{
  "n_kv_head": 4,
  "positions": "rope",
  "rope_fraction": 1.0,
  "parallel_block": false,
  "init_std_down": 0.0426,
  "warmup_steps": 88,
  "schedule": "wsd",
  "final_lr_fraction": 0.0,
  "batch_tokens": 32768,
  "dataset": "wikipedia_en"
}
Each number is 128 + 24 x the weight over its row's rms, rounded and kept within 0 to 255. Layers, rows and columns count from 0. Numbers have three digits each. The size before them is the row's rms in percent of the matrix's.

# layer 9 attention output, 256x256, rms 0.0371, rows 0-99, columns 64-127
099:140113144141136153105140156133103113093175152150153117124145101087122129126129162113148124120106129144125169116127136114153118139151141103123108113101147131114122141148128132138115114128156102
107:127136109124121109108155139147147154127116114126070127103112148134145119144123138103105100163166177155127105121133114103116141130113128154122162101145117150123126126135159141154128142107150156
093:166107131106177127118143129140101144131127119156111155146134087149134120115149096127144113120143119112137109146098090153135141134138128126122127125144090150097151099111179113129137164112109148
104:086101115139119121140108149129139131125148095102114139141107118135142094112106134124122143105097075110156125106146119155096144120121126158136162120078130159125147077135124135096133148111120116
097:160123104103132119116139123159129149134088147109121125144153116151122123125140121113135125119169123145102138121159136116135105133118113125146133167150155105118087126088156133123123149133170175
095:095135129109111139127138127142143141088100139143133147144113127170106113128119158136138138116113115139128148114152130121138118123117142119121171140101107127140159144129143150130134146111136147
098:128115189155133119118099150107124179107100122148132156140116095113100119107145118138135129101157085134129147074130146137114099116105139123136138122110138123138124142142100128146159128130156130
099:138115107125123151127132159145100145105139125136134108174107131118136159120176112154139122149126098129124098138088149108133075131143116161196135123109135109181125131112138120110150097134127124
101:145120143113133141148094140100074106127125115127160133159152128128110122097166140131142125096121148145129139103127135112154126130124109120142120146138176129072118113117132155104116129079150162
106:185106090106124096134132091152112132154096136131091124125140139110152134111142118163121127135127155130123079154127089116106115089107121123112128125152151129129135101152151098135126139104066146
100:159140152121131138155117147129094125094092148120134066117126145132140151131140112117124121165138106158117151088125128120106136143135123098162095155124133137108117131145112059101135170114101152
097:152155123100164133106134141148120078126165128091107110122152164176113140139143101130103170142161148104164106142098121165140133148086141128190122137155095122130130160102166149132107137153124102
103:121136135149138110097104100116124122144141128147143118149136124128108147127137095126114087132114154136157163179143086148123119138147118088125100085154111105130101090122094184136129125113113122
087:139127132120144113138128139144120135104169101147123121106111160134154151126153077145127135128138114169093071116118147099093127150142138126108104143140168112128125137137114126097121146118119157
104:122116110118104116107131142087124131153145079172153096108143150135115121096103135129151100089128120130105175149127130169121139106149134142104187127117098111139155136089095094156148147146129129
098:111124076114119112130171155143171113097115138142098127103123151129141149140102117122148110136159143136116094145155130126104061113120149119122142110061082151111135135124108097172158152140117113
100:076170106097150146122126131151160133135163118147108133119124113127156099141103154082126112125133112143116104143117113107146142136142115107116136117139145140125143115142138146150105154107102143
104:145145111154106141131112140105113101120150139117125128110107163161144109131131089110132122146115130138142154148145126136136136116169106082142141109164104154146154126167165143171115102109144121
113:145114118111149121142109116145139114131108146123095109110105132122166109096133142070110112116115112143134138103123114113100121124069125147092146115161113082119129141118133133130130089164123104
107:130171119135153096137108110130136085108112134104143122145136105109127124110106157138108141115162119118120155129132114156153132141147111093109187128108124147117154138097131123141110128107119140
102:136159100155097138114111119121112161085088131138168142139161133118120134130108136140131144133131102107112146085104115133140115103120170131131131074130112134109165157126123141126161142119108147
095:121114092112153126143132124084135126105138141147125156160127129152128137157124120135140132100155114099151131160115128133131155136160134107128136139170127155114165090110103166096124121152165139
107:152115139162134127118092123138113133133131118103142128102110165110092134120117130112132119114198114128109086077164152118127128125107135126111107131120148099162096118137124115111152111148126185
102:128123148107118131115102157098101133155143109112133149119138139144140098146130098126124107112126132097153159101136135100160147123145160123148138150127113104118144147130125108102128151157124139
098:163128155153100146134168118112143129139160111122153128136140150097127089138112117117149098102163110118095124107153153143133119093101095113112119133117143149142103125136149126127137131128132146
094:121126130154130133123128106125107149154085152148100143138163122126123152132153081141117115119135108148147117088151129171108108087078119123139137164175137147102159101117157163111111133118123152
096:108133158121098138108159151150139133157156167116116095089129169140142161142096134136139108133089082152155094112135117149146163144143106156098083151132140137147110112169112122128140108126112102
084:146124122142130108133109143131133137136163124106124101117175120110135123176126158122114143140134138117144077091118149092145123145179113123130112135119139140120134141123129106088122139141139107
090:116118145127158117134140167124144138143109127128095148131126121089121163159095098119104149142108146141161142116124139096135129146155133132149147104155133136128123122150151166119116111148133116
098:090135079142157098158103150116134120143156139113118138103141106133155118133154141115119127124154187125147103130129103124143144128175149114147133109128117143189101110133119156156111143122131115
109:118177132125142099146111119148152120106135129150154127117138127148116133112121142111123110117175102161139122145079122162104135115155130111114135141131112124119137103092155132162127144126165149
097:132133134122153165141118171139150069143108154163132139086137131125154142108128100123121109160103094116150130126162083117147142112097119139126115109159156136141102135117137145119116127129133137
100:161123108147112120145119165126141125159100126107132116159108132155118131153111140146115162111117145141163073141123118114142118148167153105144132136140121154107157122123127138101109143102124149
095:090129148143129160105092173139163120134141152136143134100106102125145095127136159115152136150133098145124105132156127099153100132137121159100129148095156116159101148126102134127087129133136133
098:145092136158120149129136138132141115135149127113144164122134168114114151117124132115129124169095109125154102160124080145095148118080138131134110095122164131115167071107134165099103141088135100
111:140139111114153103124091113101096109122091153113153130114129117089132107106113129112138115137129126158125118100099136146126133106085092142135152101161157120153084123175138167126143101130105108
094:129146144129129186134151093163115108098134124063168092121137121115123125145102154107139144085119146138094169162114132128135133139120111134172128074090123132092129144125145131140148105092134130
108:143123136142165146103120093131123166146136154144118163138119090138161131117099100137115110127096103116112123130104127152116132154100111147148132137112134152085126116139137118084138131109125140
099:094122163134150144116097138122087173135128126139150106108115137114124166129108129110116115159115145135121145146155182113121151166125131164166089160139168152118173105151105101125138125115158109
104:127141114119143140089131162153120153116146092150129131111128150133147111100121120116089149160133153122134113140133113138111130100112175167137127149121131102116176137099145130141132135129093087
096:096118124141126121123108131144115155126134140141135087100100101109107142148157118130119155147138128113131106128098123134143130129121109151119127136132150102131097148140144139127100095156141132
105:113150158152156114135113087145106108135142124095140113103128128126158147137165110145080135099160135137123143119162189131111133143104147125137091135150115102099147123135094123148117112174084128
106:148120156133116126114124117146094143131124168142164144122103116128160129121113127157128113142125137176143108108130152097147129115129116149128102112146164109168150144150095127104136085162117127
097:088142115132133111121127109093125139120149121091125103129117124121107119153129104144105113145103148140078109106158098147095127121135078110126157172137108129135160086201152104118129129113107124
105:118106117126143141130132143159090107134122121126142146127145119121137144082128120183111143087163130102114155126131127118102124134129138117153092138122122085169095115120130137144126178150123144
092:162124122168124130139130120125124091141124174142115159168142123130118081167136116113145158143153159145161127127106125125163093087116173109147166129118084102175152122145120150126160168155114129
107:097123090117151103110108179108123138126120131126131147128108148124121140100104109090153121114116129154123155134134115137149120123149130145166160118113140131088128156141146076126101130136164150
100:120110132143120122120147139146149143087118113117115133160111136149113097147148158148118153160162164123142107119112138090163122121091093154108130146117138121080136106157142141111108132120141133
092:145140130097135086132115111116157119090113149131130132145138117141148147139159171135172118115110100143125094124103090121144124134132113127082137155147153109071106129087116158140168155155117124
099:137082120140099165116128147097127159148134148106141138151137106146128104103142139131124113145110128124134105047156147081133115181111110134139112078097134144114083111144131117084151127158140125
086:099153097151114116112164124103138162171131139187137103114132157122137125155133094134125114107125064123121109084116114144137151141122140120108114131170136144072118103155137080124150128172162110
102:122136165128118102139148091135139103116129108156139120150129122150160121116121123109152130133126122120109174131103090139098131129093138145121148143116118144121154180126126135142149092089174166
102:139140109121147111127129139131126141143148142123109134107126122158110122153141103118110158120113138142145107129134134139115133120099119136146115143100153110077120120134150112114120168141129132
098:160163083160125117145148145103130092165115089086155132162109162133132088150124109124152108142163140179089108138128118115151126121118138147130166130146097096146130092106159113139109147113165167
099:131143149134114121112148120102120103142186108101122137147164150105136106111132151067165113104129145136120136143183118105136108111150151117138108131179100132106157155148102145148126104108141130
101:158121098142096100154131090149117150151103128105102097068090119096137102114143147121109085118096129133121124100116101136106158150105138133140122139157091135149141095083136106151096098113156136
101:142133123120136112124144135116134110145134119109114113095123154147117145119113138114145136148133133134113113173117097117121101139161122125110122135112152151112119112096118123160126112155152108
095:146101128100119097132171124132135143135132102105099172135137142104121103097119109130142157120122158163153128169104138115149188099152130167123127186171137140128146107116111141172112122107121121
099:139117117122133158146123156144119122135141103139137143128142100164130116075118091118122147176124128100157154118147131147135116155167117130149117104101080125111138115121145128145094153128109099
096:145109105121128142085122135103126111143174114105109123071132117111135143180102108160104153097154107133123102143107137120123167113139136095126132132124129121172175186105137130120136127144105090
090:090107148128119158133149121146142122141112122152096096136146141135122128098095130105105113113129137086131164196147149151105144126123089131115170125148122133174165130089119114143157172122111079
098:145138098105141112135129108138121111107079107123082133107117105138121131094148153126124131125186105142138131084125109126086130109105159089077144148170101083120089128148156145129087129109120141
103:110110104094150121144098133148115139128134170117173107110145172120118133148130141132132143154170116127133079166069212117143148092144106151119119174110093102136123144122120127126099138140145124
090:128168109161126129115147117105107129157167128105103105125145125102187076169131147124100097105120103129113140127094109081141168148159063123113115119155162141161102131126120109099088111137141123
094:114117153110147100125108148122092132128144088147159085126104077139190153127153117155162119130109088107152128103130139120128126149135116200151125143119132133105107166132121129130136112115111136
100:136101167103143143133136155103131128130124173119120132120128131146112153103145141163118128149118146133106115108113093099156142121153129200115128136107137168095113108184133068088101083125126082
092:101120129126136088128101163149117111148103129150124115101122132146106152095143111109135140137142126111168129093121095114121132158133096101125119085108145109124129171101133156165130133120091107
094:103124112134111112151165134140150096138143108138126115136102139158167105137158120143117150124112148139159172154110139162142120136124133139135121107118104142138131133109103131176140134106150104
103:133133134125140136143121089130142160146119125089133149125152150160127124098145132130124143132121115121163136100141137128158142123106133139114119134119162148083118156135094121102084112114139175
104:140129121141116107145126152114134127162159169172131113133131128128123122119116091134128151066141091143109118147114141099131110122164137136112124118116150124141120123140099133100158132166127091
104:112121113141126098151100158128173147172136135107149123126157151112130137131129127159110107114180134116139116125123132113119116139141119119119121119140130146131091155123112120149174150118146124
096:163129120117130107141141119136111160164139145139126080132096091119136155115152085124111161123147146136149108140131112133180100099126083153152133153090166114146131166130161138101122123142147170
103:104136125155118141136134124114085131138117156115131103107092109141099125139122118122132153143138158099102122156149157091144089130161067122132114109087155129165113142148103119136160128166118121
097:152139093109095107115136135111141141138125133118128127111136101169144095149125131096128116127110141102144092153091130131136146114092159119148139110134186128086124172115096083123112099145135114
099:157168152160147156107122120126134148173163126121112082100137124133108129160156121119142147117118115141133136131140106106139132124099110155143137115113156122106100154130176137113117144144133136
102:076140162151162152138143171130131121082185111140125116125111137123132107130114078101158126133100099121100140127113053172102109146100130123149126084128117153141126103140129162119110104119146148
097:139114127130097104124137146113107143119106089153118140155080153154114077151121136155140103102127126110155139139143128161100115165136124111144149137171133140068137111122146142108116132129140124
092:171138135144166099108154138121095119164117133111108113123138142094151110140130103129117084131117132129132127141157110131123097122114131132127138136145116106086119123152140121155133142099145120
106:126138129155109090146125124162182120108106125152127152125150132140111111112135158139125118145165142126151085105110117161135106145102144079095159132177123124088106123124178106155116132141129168
108:154101106084121100155091118144119148128095126130113120103108124133102094116132148145122114117149150106125143139130161161113120078105127132135138131102148149114126104115152076176152110105157090
101:138142112139109113133107109157099113091104117119143122119140147112170085122131112099139135141115140132154095138114140122132114124131134096096129169108126140113148133146124090117111112105131125
106:127107126119082103096134121111097141139155137093128109120126119139112141111150138122107127147120128134159131125136112113128113135154139148151115119116106093155105141136107138125134153137081134
104:172132126141134130129122159099161116122121127130126141130141093074097152128149142117075173106155094134113124094124142141122122118127126136122135122117094090138119111081123154143110123154098143
111:145112153110116116155121115102139142133111121121102150152137136113137122114130145138147099152128160136105121129132158128161117126110127106138142106118148122134110134134133105110177128122175135
093:119103111098150117115128150115141135117079116089134125088094112158124129123141124169152116128105173131158137093140131111127101122149126161120137123101123135140112155153083080157177147143157133
109:123116097118140114125134095130135109141152161125151116106113150115129105128146142145102113105130152136094157140117183161089130130125114178097143161093128126126140101124128090147154100136114124
101:123144111155170137142100130101147173092134115124086141131155107132130128148105164152096132131116121083107093118128126122143128126120167094145150097097151151114127157123122147134157130103151149
096:090132181102150135122110124116136128111099114131136142141122123127129126117104136100129112169154138119124140132145127135147110136119141105123155134109104110133143148113134117153153138160120148
103:130109099147108139121152096096123112136132150134129126127107136150118171119141109087151179134153091139143132142154124115109121109159134140153125125116114100112159159106125176113124167133115158
100:115160121102130101143134128087119066091130128108134119131137114133169130132114122131143111139113147142134133101109117089112120136071106098113175113117163077142083134109104142159159103170152101
095:104127134144162130116078133118119140133125114126125113110108116117128129112116126111103142129136140134146116119166154142171132121095141128131154115108152136105135138132150084138116136100133126
105:130121154171181129130132136141132131109130135154118132117109118142119142120138156111151135184111128156129137146098129118168146115161156150103105136106165133082110140140112117115093121110127131
090:125131135168131144110147117122133139111123152153149143120169132108146115148113117096099144105115173106152140174101184118142135112091151112132120159116139117131142168100148114144133160151151143
095:123140144131173143142134125123104120158145097116116130117107114111119141135127105147117114113108132164146099123123092157150155112151131114106139155123104163128137119135154133150101087093101132
103:130151165148098111099110127098126135161124131172124086106134134091110136065096101149106112139135088168142172136090091146102142114102123099146168131131119116154096080133118167107125126115141113
103:151117141125164170127105105119109106134134089116141113139125114121127143110144142112153119133134156125115096187130126103156135161155142153130121130092114113133127121099104173110124128113171135
101:111120129132157124147185150105120133120129122147107107171136107146136110161101133136146141119116141130117135162127126204173136093169098125146119181096142146134144112132172092102130120133130152
095:155111100098116096123132123156124112139063143103134101131101126143096104151149108124154148100117125113140101151088091114127117132137142121136130131120131125119103128111137163123117145112136137
096:112156149121109162159179129131127123128134156138139136150134125108159117126106135144128118128140130116101101135205146130085118143112157106125114168149090092164083140126096164166134149103154158
093:174109119136136136126116155136149085124111157126136127134103141168147122152167104134167154133146140092116149091117144096097162142079091146144144142137129115133139130120138116135153112146140116